Each number is 128 + 32 x the weight over its row's rms, rounded and kept within 0 to 255. Layers, rows and columns count from 0. Numbers have three digits each. The size before them is the row's rms in percent of the matrix's.

# layer 7 MLP up, 1024x384, rms 0.116, rows 794-842, columns 288-383
098:166113127089116101104106119105164165073140085112125130117092156127131119050132154154149156146111161184118153123135133159132134128163183093114127127129128126153070114222061161103169114125153149092103096152121086145095164154107135090110176063139119076134092150105132098109139196130096104131
101:193066089113088075103118158103130164152155161110138122109087094184126073089100131172154139107130146132148091177107103166067046095141139147148114090130145153151062181130148216108133148103120138109125117144139131117132134125136111164161132142128089117100077193107119072130136097090146131098
101:116113144118110109161119087092120071078115164150153148166134149151180134135134132137169132102131105134152170165064141146144123136168124146125184120125164097115069109128162135147158137095167089137017047108131129161110109106113185127159116143108078112144144103077115117078150135160069119140
106:121115110106093123133095108059132171147193135143111095089120134076135111082123114098107136165123133097182127116138131104204081160132164102120144136106189158152171108115115190117183146145086121103069079119125115149117132112136129130095090070169162176132077104171175121141110129126102147154
105:112171145163171176150133081158158127165174084120146141115109126135094106154136100060130115178080142148110070153174148122088097090101073100127179171081150158091149063100182108128081093167107144191107109161080119091115117129140164110110127121103122132128125091110119166155103130187043099166
100:122083136129196098133095145092129138178086189078116110148170191148145158093151080148169172164167097065184178117099154148189154082083099141148109129102143140101174137174122117157081076178099142140145143146124174110101106169155119118055099119187083105121096114117109131128077103131134127150
096:174151192160146161142161140185087096130163075121166141115127137124157088127195151089117181087102176145122149113112098092205092147085131083107183152093076143127112120076126097087103128170107192156121147189153108141113147119089110125113085166115120085098166162161150092159133097114151077143
101:131163105106173085112137109142152142128131200124130151171118165130203144115077173180132140078097221098121112137158095127077108155128154137105120140122134149099160143141079177186081098185159096158143122142089171115125139170102089136180083090143089142179061141139081102081097177137164136144
100:087094138161121085065108132074169125173118161126135098158135176199145175097165174160092094143149210119084112162143162146101124075130112134139125087113145160122130136136159078080099114165069179147088182150165137156145121133123171125114126059145125101090078130172104168146108113150154136105
105:185141127151178149165106108113098110159128074135172108134073128109155124078163160125134135148134117083064151111160131116105143139147140120161140094129139169181112200096169136129161172154214096085090132078127138094142122167142145086090108099084142114104078132158094147163082119122137183148
099:114076115114172121100058083135113127125158179147055134128174149144156168114098144138157121157110143203171086114150088150130151073132190128215158151142122126073144134114113185125210133077199121136107142125121143117114128127109141139180106135126061129167161141139130154113126140170195097134
097:189081185167191094128146128166112080123097171067115051136114114166114115100113147117139146168120123118133127130134126172090117192125142126160150148098181116072113079102129157101108085145103113135129127110116130174158139102173177096232113113152095188154082125119118131167190090136148146158
096:126117112160119129135185103125140146140171085088121156149103174139132125143108107143137072119118168101158138180080089106134119129153179128134163127099159134162152086194111144185152176183092168114153204169117090175122111134163127131139125088105111108106149125119145166124120142128135139171
093:062118114131099138147113153162098074164129146153147166167100133094126120089111110091156191155138145112105156170132104163141140142093158119101131147085137091094097150145141210131137126151125118102192115091180192138171116125125124168139179112144186183073202144121139084164060170101138158083
100:086171098142131113153141172125141160107156079163129116136156160178146132139136112155125116165110146068144108078111105180117166138149109159092134137116108134117157073118073044087139170142089191108139129151160102149138124138097121139062151067129138140141132097075146105152186139132118116179
104:126074167109090176163091105135100115148116114091180170125109158102163148092118109162170175140103180115178146119104132177083124135143087200088136105171178106104152160158123189212118136196088150119176186156098058127168121112137141153133182143096121133149170083138097113133118170102160152126
098:113167183135178157139118092062140099109105154091183153116094117120098118063132154130124176083132165077187097139151108203161179136171121093159076132070118144167134107154189174108140153142124115134094083091090064151157125135135140074160151140076028105120128197137136145095078114137141120097
101:170130084091094172040110140118136152105135070140123123167066120132107133129106084203108129096122151140152073114156102124171198145124121134162064163129097105106112160130142099146084092133136112114131149113125156121092141118079124143142179114127182106071103155154129090139139107103165135146
096:181100126100117117124170145112108151150152119141104178130098062198058124117144134151155060119127073159132078183140105144149088110096163091156087135144097144100170114121070102137155138093138108143119153100117167169113123162128127151131133133076116057135142113137104123181144117162119081140
099:136133108179128126105155114162143112123122081120148118100178141064088143077130141152091100149138138128128123170176110152151160102113089113132151151095095134131140081090145104108151170114094133185183163111118074140094134075188180066175110111195105146158130098069093093075152139093092156120
101:158163153146104108130160159171123150101125210143095143199115154049136153091164168060134142125136119102153109111120079108118123139134117078145117121117083100193151156148113114166123155109192136064104125176123125133155141111139100123158116180188111121112160102188155145146125146109127171118
099:111203077115113126146098138178136121180119141166173170138145210066100189095163070153131121148144180130143125088155144137145135137098055145104181118169100082158089164145123081154111134099143145165104117089112077111077132145114116065114134107123119113146109095111136111190142122159162157121
100:191175163175175087090117145111102119139128085112139150144112161073110096097106136093141062102117098133146128111171124137113124094165128112147169122101125162082069107143137154112124136132093169142168134145163121139118149123173094124093095084165166154157117097167086184162084141194135124100
099:134174153145118123138140171109145144180148106123102139124172149126195126144086107097103098128129134127128116169159151134072123119151155152160131146123171148162117122129138076114117140116129153122138163135136099159145138127068130136092150124151117098098134048157120128134113114093097105171
094:083116133073209149121127199101116145047113129110139091102121138071133094133054132106163124116144054137134162155125153123160064106169153132111076134099132113100143062121149111100150104140111155113120118117127109111111129144153128135156130065139133113159116133114160155162073142139149135112
099:129107108132093117144116150201149092136119144139140138168132180148129112097169122115161164163116069149190090104082096131122201107124150104107062163096077131157099121122128126172166105153110129180101105172150158114152131141063132107101128087132148179153071148064086120105044122170126108057
095:100105106133171074081130186076122131116095046094157079119107101116135081166146146167083130169167114095082108138162138111184122090178118153114143122193168137148142169128158117103059148111112126096170113175165127064130131102154103064096132134123075146138119166112140152118136134161103107138
097:127189120121149112165091116209140122091159133144107178168106087111165162128144151164171141130125059092174069167126071097175076120119102102131137086132113179218151103091195091167107135119166154121130084146118092148136109116163118160110093092138148179069090136062151088162098148121134053131
101:114067112153066100090158134114197165141128118066168135156105168146101086162126094134165108074158188109152120149075154108133115113154137161123180166099147142142115122145182180104110123165181164201149134115095096110156108138168135146095103122068181117114114140122128128171151116101129118124
098:128121080058143176141103121104113157146128113173186107126107106186078138179132186110136107134105199101134148052146114129158120118140095157132101106147084144152177162095154090100141124175127121055116134115160178126159131100158107156121045138133071113137114151094070162151168080143111137145
105:143116150206128093079177149168171114107103082116134127058158149141087168124163130159178103134111133152147131133135088180117105124199154072148108100110151162159128112074055098138125085151071131147131147128131153118175118183135143145142100176073169139114113105137109131143126200110198131144
101:119115096101142151135092127111105105160136130135157133142112120128074093161166147156134088115106117140162188132242139118115149142115087145158124100123104122105072118100138122097101121127088173093124088072166073164081152146140152111148073143104112097131103135177119117079161132135151143152
099:152140093156095084142128102094075110164088147165146146110118118038132132097102088140151140150151133108121092123081117120181153175134096111132107178104127133159184141137175171033065122126133130140136071117118191111152137159168133137140125168150187112207141109111169089086194095104120096110
096:097096108161085161124102174121124085067132132143091111105058122116130118051149179073136113163132147112110152120134122149101191149124122112116126146154141063137132132114105126130094131122091147058166122155134110093152145159089055098125092168121176106119139120118178121113000147187125134131
100:126131149121089088146107128139117153106139146099108119120099111138119141116159154194114099089110208129076131144174154175120146079129084118145161121137114104124169110139134111168097075110107098100120121127154133085156093135141117175161074116123150098136196143109142134167111114133159179086
103:168117195161132166143085164170094103063144085184117090139121172173121074182096136091159110229123091189158113158129142134166101078102139150116115099099166155165148166083129118138158167175085173172121094112196147153112127163119114127210145081190113075108123128142154094142164141140150137157
102:143136190132128173110067101150183082099129140123126159176180139084183113110085167098136111116117107124178109150206162046161164173145127101107127105183142151174097123148110108143095093176163207110092147151155080154121114115143093118079116095128111060051137147142157181132181121105155132082
100:128095152113075136105159094155115146118096135118138085120146098111163127127142099150146072139107125151183136104128180128114088171207052145136139146107141086176037113167181107129162098101156108149027151154124156078127129141150117151142115141131074145103118157117140118138104051142129125106
104:163151139076132096124117153167118160080117141091108164109087177150121132122176095173098095110113145096159178149122130130188137107107132097096160134104083106108151150105077140165139137137089139129067143145128135119114127096117185104138125094112100083129069111191122105116176129019136180178
094:139149135149103132153110136129160089176178102123092117113130097109147097130087103172115143146101141144157149157115127127128128161095108152167183145177102120156142156138128105125060091094133128114117155117148200158125144130153157127121129132185119139084131180055130119161046131146189110080
101:096083164153131115122099122140154111092138103090083100157076092112137107137094109077054188124148090117151100055087135171165146108093104165097160142176158164086104118153077164126088131084130110208133067120091099125110113147135059189101132135142046141140097060172128101110158139081100066184
102:105163212112178140088147200112127128135105075102090178073111119124135159140119136104055131155141127121060132152157098157149163106148094114173091141152095129126109140106147131134150139085129155113099162105177140089130107135168107152077143042113105114121097101119158123166119138174080151157
095:086121089112163131148172146149136093133132126135097127128105161104146171147099111169154160129136093092119128084086123101129167089150104082138141126115047142204101071079116098164139095163149121165180095085131113115120137128082130111112123127081097100149194206130096180067140100106129093132
094:136146131130097127109140140177137091164160128060126156112081134089136089061109130184117117123125102118071091122139114158124133100110155147174137105145098101078162176104156162150140137111078165138162067105123068142089117147117101147066149104134097083058131151097120100192114103111127117108
101:142164080217150157142149091126127127115102124148194133190117170160046124151131128165182107157136164137083131144058134138108149086126164104104143175185128162151085100139110117081092075160128110058086111093178162171087110187110109116118067160077120117122147109147141141131138126144098128159
098:102110159115132117137158153086098112161066087119112146117175091103132131160102120143128113141109133131129130113151152123172141120145112177134120111108098132154164148122108135163088154154102156062134167121146143095083156081103094086073162169149105132125176094033110132097155080186091163166
093:150154154122095101113167121103043069103088117120071173184129099130150145120134176088136182107103148196120090137160134189168102156081140106168166130147184161170125090103096160124137143117149124139145096079178148172122120133186142109095158143157112098141125110174112114120104173146117172139
101:128120116111217130115142133135128088122155142107116059137152194171145082119122112148151172082152042156109139128097133093096130102143141131135103098109129122170163115053149165062132093121161058174191092147179102127145118125124119121118124095158155144148065095133078119154155118140156057126
101:114130156123207148079154140153180178176102175141120193156196121104119143108128128127137133087085144109143165100107110187119088179105089124068151154076124166166132096118131153223103110115078077159167133156121176146126135119139100120100051115125092167120145199094138168104080118154124081116
# layer 7 MLP down (transposed), 1024x384, rms 0.11, rows 794-841, columns 288-383
101:090158120095140107098111156147128182055144181096075082141169110149123146106124159146152123098176145161084166182057131107113161148124123144126175084079155145105158146107154165170124112097108108101172148173151115150135201108169133118124134114138170109171095112122066123094137177168157108075
098:126155140142162146133144119102149141135118136156117125119140190118132151066135076140108171144118186147168206100177144154106160185103149148145144171125091130108136087097138160061120056165103149135150087128108124109112183164108128138157093127102140194111133120126123094145128102136101134119
101:044186152174078144164102118121078145135126118094129099128111100075099159095097151146077121115176127165100124103145144149104104118064142141097121121125123164143143112111136136112098119129089087112190064131125076186121085118116072140133152114066136099118099099097129104125141133127172180143
105:131102136170153087090106149132147111076120119121140145141120141104118088121119112119112116142203177093110121099104139182102124156090081128088098167176106157119144118109199094097106122145117159072104162137100138161113142165168182115153150157179078134110148143118139138166142132208059119165
102:097101126103118159135149133102077138148131123156165101138106080122148151065192175117118139138165125088124119142138153165092200081162231112088124087167101113144146077123097104232148145179101123143061155123148169109123254181079104079160137090159143132136137154129109070089186069146077141184
098:100152125145115150146106083166104116081113128069104178066134137124135152138183141214171128176128089108091150092150170110091090096163160121128147189173077142060175087205156130151125131175101149113165106049172102110119148200130202145134125087179197117159116118081149125153097118155116073109
094:162132086118151162120122119127143154125123138114089058132136125152126151122089113180100176123138158140178180122134076135160110140184093124187148061157077140182103123113118137162112128079126163140131134125175163151150050025090139101088113151167101087087159123178050105143109149186096125111
101:109108156122129135137086162125084210180145148154146151107111117133130107160122123102130127089143125120050074106135114145131149122171105134193210096167172088104157123138094102126102093131128118082105130129164179203109114161180145161169115100168138170192139126141171086098106126179152056172
094:106070129092108180113168157120121111125107163117144151190112189058201160150170151112113110104102124098071109144142126176092170125127107096116122177129098152147137076131155108143116144088073102082105073129154165121133071159139102212122132201161163136116085152154168084144141106119151139067
104:114087119084145134112136155149038116069144095086073099127109135128159132143187176123139091105162170113190149132113143146176173113130096107151148075103101109217130126116130119105072114115101131079064181129081120134166078087151148139126080183159118157149148177214105150149108120101121103133
099:101118126160128135108157129107132150125094136132136096121134104110194123107119099141124127126110173135128111120157088137103151147114119091159103147143159041180132065132146117101132098173150109158086167174154176157096173132097092133133157090228178132136165182110099133103113125115137173135
101:151120137121147152112152182162099092135130129105127097130161175115082121120041098135135110096125181069128144170100132127122178124112054098097159116125143166125145073113133127065148146135137127141177168076147073167147196120132151116153150133178139127129049138151057111129107060120129058110
096:114096156143112110180140126094067138120170158164166106089111093112121062085156176130155171110136199076162071155107113084141112156184087126139117105090216113121124109185109117062119145185134123121177118158147119136155138123074181110167136153114136104163120129116151131069167169088138120155
098:084142141133047141161146120129122111135153118167108161134094135156158074189146159130188084139142152114137137188086102111129118110091067143157112112105129107146184129140129119110136122090135157196078090155212116145048207122177106095095124092137109112128129126109092140124076153152118107182
100:092074126151151102134147121116214048112097117162124070157193116163141164169130102120123132132116122157223140105137107114140104159119107151190137123118174125123072090176123146117194056120126117181128179138109104131108218141140107167157108174165074168152159175134161137093113064119127124135
103:160100112102117157112078093184129138152194159126147081133125133136149130091090108155140146114085074142149124098104135152120120065088090121118111109126139178123119136113171159011161114065147149132145125186102144143211089127136085155135174060135119130124159167142087071137105116099146107134
097:089119117141116148151101117119140124127082125172106083145163119129106205144177070103111153079115160120129141167171161140119094173124135107114025089098177118132164152174131117077129111136181115091202146132099090126129174131153117122148182111100163090096120144107185076129131141161141118169
102:170132118109122150140160113149191110131119164111183094099146157120156160137082135086124153040153171192113079152133152138125085121187124184097085141125123096139108126089099162156102089117142121104144102170091167089153082158122186165091144151159152096160081160063097181094190141139080114166
098:107093135111141157127152096133139127166143106110134116116148141164131142125071090149198160137132103189138100137125160094106133127111169127137142110114141148146115122100088099084077118122173131165146107126102144088092095030131088172152118146081182144114177108138138112141150193110116115100
100:168138101156174150120179098097150127096123142073155107139114085117094094184089157189131150171154108132117084133119181070163130126129181126168129164032121133158117101133082166151138135176055133144133123172131042107068149116150154093129133169085143111155130153150160098114114183198123125087
099:151165187152139112152175109095150099174128072069191088131136146119116092155138129136130113166143158152072202105104100155115071128117092139136187077170140162118157125090107147145142084113155129139108064160123131129111089130115105177135113098154133078130137075103102168117139104141134150131
095:203104113078143191177161154145109136095118129115138106101146126179134155076176122080108077145179137084109116120131134137059106057091105093140074106085161164125130131164131143083113142117140096135163133128117130123190136171123111111106136079124126088038155094122137112149141169175195109159
101:069108189192063136179108083124118155113093133137124096128156158159156124101135122145160139119137143117146158126091124111157142129121104126155130164225108180158150114177094094112150114113149142175070083131142132064151099161153076111119113131145157168099114110104075077107163095114151166150
099:085149149168115150153101079085167106072101067134129100143127118158086145073097126132185116215138123151132146143113126077056098165085128133149169149085042118160105106163142120123114102135127097152069104151097170086124122123172153088107186097076201122113122184095113137144172194175143164167
095:162127178114140112130095123150108105069154151099142112191124125128131148062117143090127142131082094134112099097071120127103139143137110075114136121092107143095121124177140131172144116138066110154156138143155137127143088165098093106149090150109087118153154151155091145140090138168112109150
098:113147166147128149209133105055142121099111158107109148111196097125103164097087091172099090126187097121110096092058081045132109072106121134111201115160162114096122099116104125137113121157092101119170109159108156109137085080088066142138130170115133103131131178049206097115129142178151133079
093:201119101147082149163125122163103170146081165151121117171118190110147171143153147103138149152089138134178102167143167162199138146051113068160105181129169055141115109180177098065107143080154106151134186109070112136159177171160144091138093122113122168109132059113159146091098125174112115084
100:135122135126118146160112134096131161155153183110057094147111108142086118115099118091128142086051096143161085107117109129150177096140101140116122146194201171140134060091140148066160110133148126166147101117091186091115135200091138099174142140079118111104148100092153159149129111145142129135
100:117153147061159154190132097109179121154080119079148113087130078111094092124165125167113062111088145145151106110155075143088134112154163085141096155080129110063135121142108126176151163133125150142094110132151161148155073123149151172088130086140139153145181150089096091175106182078116184121
097:121194126115155135165166174127154094138143152122024132048108167112087135133126119113106139180154150126096106137105095142097096146159134117158113128139142134144137137084156157115119145128165095179128163207137135123157127165114118132112160032104138121156127088158149117185084139040132132141
106:087158094091173144157124098169101103207125175101136158098073156123095131171093135101122118127137112095161131156170113141143110113107137091146077167136124120118092109149147079114103176124144134037110162112060113149106174127119179129182100109117148116160109189141149135138135116189139126105
100:144151136137070116087107134161152136167100133112165123164164183138058159153110139128148072115153177126101116159111213078101155118116085114131149088112146135166090138084167085102127121114140118117052087089090136108153202136111130194160136097138116129155112112100079086140075099116156103089
100:100133055174141125141146155140134119101106136166096165154187041085135111101160097137143213167110162083153135127104116117040126145111122143089061143108157122166182118152095160111106168120142104045078125201111105135179104097150170168124106097150167137114153112152172059107165125127097136110
100:095191180144108092141150186125105076090120174110205198122167174130108183139126150160076143108161187124121143130145133151181171168083144121139122111111142101115124128162131081097080117192116171070165099115127164104047131160163111101104127146113149094107138112096178106135139141148112093149
100:208160103116161102182141123107113119115126080117107054213136098157146177099173169124131156087099131133157081048096119116113128179149113075082151141120162121189138136060124164100121110152087128136171121139157156124120064090133141160139148088109093114150145093126129143134116126155154113168
100:102164151110084177094130153113114115181117174121161115115145182120131117110093170127151119047123187150144140145138139213150097158144110163117071100197122136128130083180150163086086160130132118184175101115166160160123090144151114071129133164152106141104119146072132085209181131132102155172
096:138145133179173152116125127190108185121162102136135132080132109142107151108140120148110106116124150167079139105153127168085097097140126184117162168174146117133127130063161199121218134075164176092113130117135126107138200147178113167154098093174152062131132069104123074107128122143128051191
098:159121050137123120129173110107107132140152149143098043158158169202143111086099169090098186098122188086068137157126133082129093121112086143093121165147115178115110124099051181132126120142158126099189098148135135109113130161166113149150111112124160109099085093165158071151151111137167122138
103:149083160168148176133092133136193092121151122092073167112120055146079105140123101115072175133135146093127101156108109123086168112112128125138113134112130143097153192140089156135127142111125082118115123134164141082116202112110106116144113136119127111134074136175116077117129114131167160107
096:110140116141126196129131104086091071141168159111096176155137124155157156160129135131078132163102125096159070207114098128119098130116161141119128084116133132125094094196170154164179136167124118100112147153103114092121147178102107076136094138117172142147132136192099138141141115123062174151
105:081100114100119124150075062120147105152116194111099109118180117182154129148133108118090157167109127087135167137127133125167118156117129129095133144131147157147064137112107134160114126148075125107152096139104058094158069093067114098122092148165149161147149179118149142186147212183087145090
102:114125104141140159151163130129136170165121121090173150153168144101102171124131154116093128137120058127135114184108095175098182151109148122127147108115103062116114037137114118214104168131117115131136127110121149098106181105112127123120096105113106144128123085090152153111142143120107132119
102:089100125142059168092171096157118184101137138102093118117114108095122107129081103123092132170137197098083152091142131129199159108134178119146157080141101128089167139192088175109130173081176145127171154056166133150113158113116135165105076145139130160200144131171062072157097097153141186162
097:138090117103147132142142130142140104116212144155133171127185091119087120112117139091088055183170124155173182162115071134091134154117059084124140107075098136180074165179092162088145175097128081113112177128142134118112186194122105115107128103127133076102153089138080124192142176154105186114
101:183117153171119110112121150078133167171050151072089113176139150182193096146130124141160152148153142109117119088149114147155075086152144161171101128135115104129152124117113169141101128135125174114112129111066185095144140130120134114155119142116113125147157162180100157110138112112146062132
101:110108176172090184109085135065192112146114100153128087157156088120104156120092091117122115159102118118110184150153172150117158182143149138054162064192078100104114133140115111140115116137154065107082131163176107098109119065146094137122085134143118169100097150105079137129101144128111120113
098:136153139133098221181113110133155108135094145092126144084146110128113122132129128147145078193107081182123128166078100110135118135183144088118098159108130153092110138176152136145158119134134179158101120171142138155131105078155103126138109129098128174156085169154093087083131129110070089106
103:136116103114167139132081136139173074139117114074118163082112129121122184105130098121156119201078077140114153161159104119106153133146147095095082174142135105124134141126132155078104119115221135129121107093113149179144036104102134106142150131084088121140102169063037123148155148142174124136
# layer 7 MLP gate, 1024x384, rms 0.111, rows 795-842, columns 288-383
102:127156198111095146104067110142184117142099121117183060116167191153144081107119122147128131153130148077163152143111132130080077164115097170132125106133104082165113170152113127177081149109141095117135147161120097184116102135115126080101164135112112139125112128214139106096187147135143149078
101:142127065126174092094177085156145179092129156120107102133148134142096110112180151092145096089151165153119044096208146086101092096161115121124124156129086088118039134117115127132116157119126121112128153097137114074107116147157156159143213142105142146099146136143129154149097136180104149187
106:073121095089147120121121141176087139176151089150130140150192176049120145141073094117150129145053165133136124103075110163124086125128177081133111139084150149078128180129138117095052179161109148120097164113153098112137113113145149168179103163163094145095092140136142136103174135153092126156
099:114130151127151146191131143126088124138191089161164093078081150173100066120149204065151143151186154139129120085160137133140170152065169079151070085127119112105142141097100132055129144087131084206180062142110063133138100132093105119188105133123092094158161175088071140120108142128126151086
101:190128121208114154117135055150116112087116190154126144102136141120111123124143176148170150081118135103146099135158086112085175082143112154125121145125111116117130080075180143110089156126130086127094094216139092094126133105153173165154162198054101117191158131120109144150098153087136152145
093:143217139137116157102131093128150145143150138145155146111115120123149131081148103141118187143148152155120135153183083067161111044145118168164140094183177119121107145143073142158080079066151170139156098099175166137122160126079145087130161122153101117090163109142104152060147135172128134125
098:132087101127107130138103116144142089152071151178086127116103092123099103104100116130150150180115107101104130108064132131160098134181089116132128098123127138166161130102162190134101101169140118058138092209129099140133109111159198128186079102154165113132168174189181090080089126112124162122
100:156097174119193114161137138133086094150165141117113110174105115112115139106115148057086136145146124128112141150102089189171143133149128126100130121188109110118092141103092132172123148117092107100152136134125093161098114117105127138099111089112180146196162052112118144085124110171097106157
105:143116128138149090117116130137072121108110118088126098143149138119109067127126134149174116122041088072116160169145147103094118180210108171078121117134140147124122107076168175123079091130147104120138074084116131110168112136148162168109096099126109104129129136105126099115130133095123116149
098:143169116109103123086100165110093084130162089146122131164095133097088116075134116136144113124125089116148132091132127108159191102121220107125087180129160161072100148133107139087161174103136136125166081122132211133146143112068181107133123101155093151127176130107153056110180114113131127145
094:144151141066177100208163073140099141141130178101086092133121140079102057145121183118093200144112131107122135097135047118173122128132178119182133218115156128109106146119165136084116123131116146179185067130147214195101135111144131143195165094125096176141091111138144144125129097088125149203
099:109105110106151122139170116165133238120082116145112079129135169189197172149159088136152122157129171104150114141097126172196100124082118144140150101107111145107139174082146130174104133112106082138075190163098173154125146137151106149121089172120130155082196108142183119176101144171202128158
095:139108114081101167147085040125119118122193182172140110084105130175145094143145175128142147120132137150112080113100090164091135155092093091155174119136048087086184157130127127147088119109177129186154132097137128115053140153123144125145156150114174165125110178071098112100169094116147155139
099:145097118147133121157115116130138134144096095103194174138130165152177085110150148125115147111100135112119127062083140146134066128129130100109139129119157129109094180108076184128213123182105104146129144081143131114191145085150139117112122142094103112081154070135177123123134093138167147133
094:094083172085129108073124090143144117136164178106131117133111123119137098118079152094133124174075101141148135073150130165210087169065146126138121115118182102073164140138143111108156139160166165124158104115075182150089159118063153173198128139178092076073120101147106138142079083130131150174
096:136114113057185108063099134099160169143138209182142085169100164136148169120234074134160095120127199134125116141149051144134118175152157158090164147142163091166150146088153093106124103118134112158210123131130146136149147134093170205095156102154154086137121095057183094143057102187141112114
102:162158145146080141076126090125127108103178066056160100128137120122115148172128141158122132178092089085131158146117167166121109085127074112146138135194137171146132118090159143082131123107121116137115155121143140124141114092145090144193131155107132108106160104088150109132209132118153108073
097:133163118110104073135162119131078125170118141145124090103130136111183114160058119138096169102127184115089143145129116107175163146123102108169108158182153133130153157037132197160140135132170141046123081104123148138181123164125114091091178103087141135073086124095137120079126098103132124079
100:155094176166089138120074191113121116178095153076211150100131124169127081099140109118120125115156105116141146054126107085121127116103075096096090116116115188109160138127148171132091132148147140158158156126154087123125148118151145144185085134141163146136106126146145172055076128156159113127
096:125073124123129145115115055067057148140178139135053126093058129110111070149147141148141145114174114171145159133164152136121064097164165156096147140084174076129132116174138151150095103103137172121135121163157145184109112115151211172085132119105117136142181127032109138143127099092079127156
102:128141107170138097151144047072124094154119113145058187090141138163120096116136145111101105064090143143176115106086144136121097134115184176140109102126098181122097147091129108147131172170170151057098097197153152163123151142113106131177111120128154113124109075152156139141132141115107120109
100:142141097135154088167099083162172151145107125146127185193130152129175043155089091137152119111065175087086157059123079135112154152137091176159143108086156110105154131142108159150167144150106119120126068131072117052117139149137096119132064143101166087116132144123134085224125147155182123114
096:173108187143109074129167134168162144104111103139138157099163143114120115147162114071109132156123152183174156131116151143110102111122042079096109083074112127133106140150102167092130165184144127117143140125135121129136127155129133118090134125121149136190184189108131111046114079121091085112
096:132094098138143078160133070129130117093132103109118117140116111121152104104145188110214090136155097058117081130108205087145149095119188103106141118089100155113150120200095147085145161131150145143147139096090118079132155105139127173201155172139124107198133112159146144141154131106112151095
105:154184140137093111149091097087135117148162145116168143055139139171143157177149101154089123119149127105086127099136134148135116152141101107141133121110103123156091128141079126112150135123143027153125140054117105158117103152109100210086132104147130085155159140119148172135166133136169139165
094:150114127130125086122136116122170090146145137093126164108105181054101098183177059143048031110145126149121167151111168192123121102191204203089143149131092164155190088094074117122177184125106138184119153139135148149118120150173144142121119207165125129129126080116164142119095115109105167183
096:047126103150083158077156144172164151116120079139183158118123112129147132132148090194140170110154098125117107114075135163124082112129131152056153161082129137097129181070079134123112119103071154084072059126126162116129147122104142141058169080096106089140176158121136153103069101185101117136
102:144113129172127108180091119136141095137101130102087145140100121155127125116205172109095176155118176182097087100114187125149104138102139139086169140103039062174067104125062110133108156144084151164143166184109097107120128132117107130146107165076148106112141141130113114171088058149107121149
098:046120158119152156106137092116100123142169112161136184169107123115164145165122120145147108169146159120099101138166155131158135144148140125163124092124157113153099136146116146181167114138081165151132170107148148106114117157137107082117132064173101155131116134121130081170040133173182143134
097:138093152190163127134117167169113113206119152133111077221097134136143107103167096128116124143093093117143134168177158111084144122112131132144118158124149099090170116134088203110123123117111143177164181124139082149189114128136125100085144107089106073145127156157124130159188145154236123062
097:165117150126128121141091145116133108151078133091108118101073156179106114143064108090134153145130155102163165108165128116096144129119113152185137066157106089187146057126129129129153074128151175194105089136128141092115106126141082136045127085094093045129107154100132126112144125121056131089
098:145122046164129092110180144111127162109115167140130139110085126152177164111105135153131133157100102136095156118073135101159086076149173178170134077128115172181153123111125092162154145148156152059151149090154115135119120185121069091150115108108127143158163126128126113125158114112060117093
102:134122145173110112165124190064079137152098128146153142168154128114069158124055154175148112140134117081072101077161156153132122131159168133158152085109097105079159086135111166163189157156177105202048165098042149150155111128083127119120102144101133152169149111083137126132081135177070107114
094:197146096102084135146121103145110147116164219114135131154134133161129151151147137137098150124102133086089163111164138137148139136156095038149095092094090198154163075161157073118151107103155087135079073103136158121140103175105133114148129113097063114156127094153127116117136152110100122066
106:093110142102078147119179059082097113207080121150131155097085142072164112166111119129133098063087145085159130126148118134137184107070124177148192093152122152083192123116155132153144138149129183101180129106130182129130129104201137134157136106161125162141159186144133108118086154191089143137
095:167149132058174110154153117132103166110129125147132177101169176119104114145076099102129114113111121172132150079145085160093182144121108103073121118091142172149119137186053139080101095149134144151119107110099146100108131131106099127162136137135129189150121093131123087161126112107068110100
104:086131180103154111146145107091066127132181160165139117107060121179162127168141096117107132087110115136124111112096138172091141171125128155098131114111140087117182162187180116153126148165173141198159085101112129133112130140138152041151190094172185161108116100115086174153132128096141139142
103:090146125138102093167154120056105106134142126126155109119078164126144083165123134155179155164149147121085157145184150062176092107126183110164086165134083140147067098155200100190126143108121135128149156129151096134070138111098164116133098132125089108133183155105123134135050157162107114193
097:154116154124175111084153069076125083162092201173169138086135188151092146127100117177162143163130073163110157134122164116083104137133088128096143125116146112144111097111174137099131129107121071114140125171111125166098158088138143108143111153089105144108190142192110135168113103115157104030
104:178106124163164131169124136161103142073124155150116106105110171123128150111122114117194128134157122110109041134137147135086121176117126091140140190118100100125129121128142144136228148121107147161136131092134072121129124099136226110144196105117130150147142096141153068131101104096142127073
097:112156164158179118166175162073143172107046105145133153211115122155166118160129093110126136105077109092151121139140122163165079148106133152125160154104151158180096209146121120163097134182116129089201126080155082136093139133131091124118138094155069143112097164093175129147146113080174123117
106:141235158093105155152144173104113125143121142122144154114165078100143108141128131144119146155077129156092123140113101110145123094097144128080135132158154191152188114128144134112119146163155187071136142186131134144065135079108127111122101104123101134145128120111153163083115157109204092138
096:128126193112157077119121172193110105113076114115091141141160162124128165146108143125134158133095103150086138146124155159140112177108111151084130133128138118120120162168121101073128157160155099085115030098113115136093140125128121127141088165171111124206138038111109051136195167094144127096
099:142069106133093146116118148104112158098157032087119191073122123097090036103124159108148148148107146122105175101097080136139156142155148122078072155151137130173051150069081157153149113120130130106114134145101115108130111116185116154182102109114088122122166183130108131109190156131130143142
095:136121143092169160149183120112028134133113125147135133138170156150144088192166119247143130155131171144095123078132084089094097129109066123150054140076154125133129107144107162128134160151122131067125092168126125129098120192097110096124136129101111147241150077124164161129134141152134100145
096:121109116127147191103130161148183144174068133104095110165139127119113122084133140164167115155055092146037097125119099130112185179090132112133149055195151121149151126051186150117077130214158141129144125164133154173203126081114121110157100091104147168130129137140122106098144120155103090154
102:161088076162137123164104094135115169093097109133181120146177142143185190103134142132156122151062116123145127169191196183142165179116099177128147166089081168105159155170072064122123134110108087162139108109126112078155142123157111028218067143100096159157104124071152156147122107162140171143
104:170135193075141127099131084171104113128085150115145160122099103111120150128125109076123139160044134091127120022127139200175108130103096135047159133146115133155095103124146132118119132158143128146139103102159178191066115119107128107146143143200161122140172158156106125152084118144113079105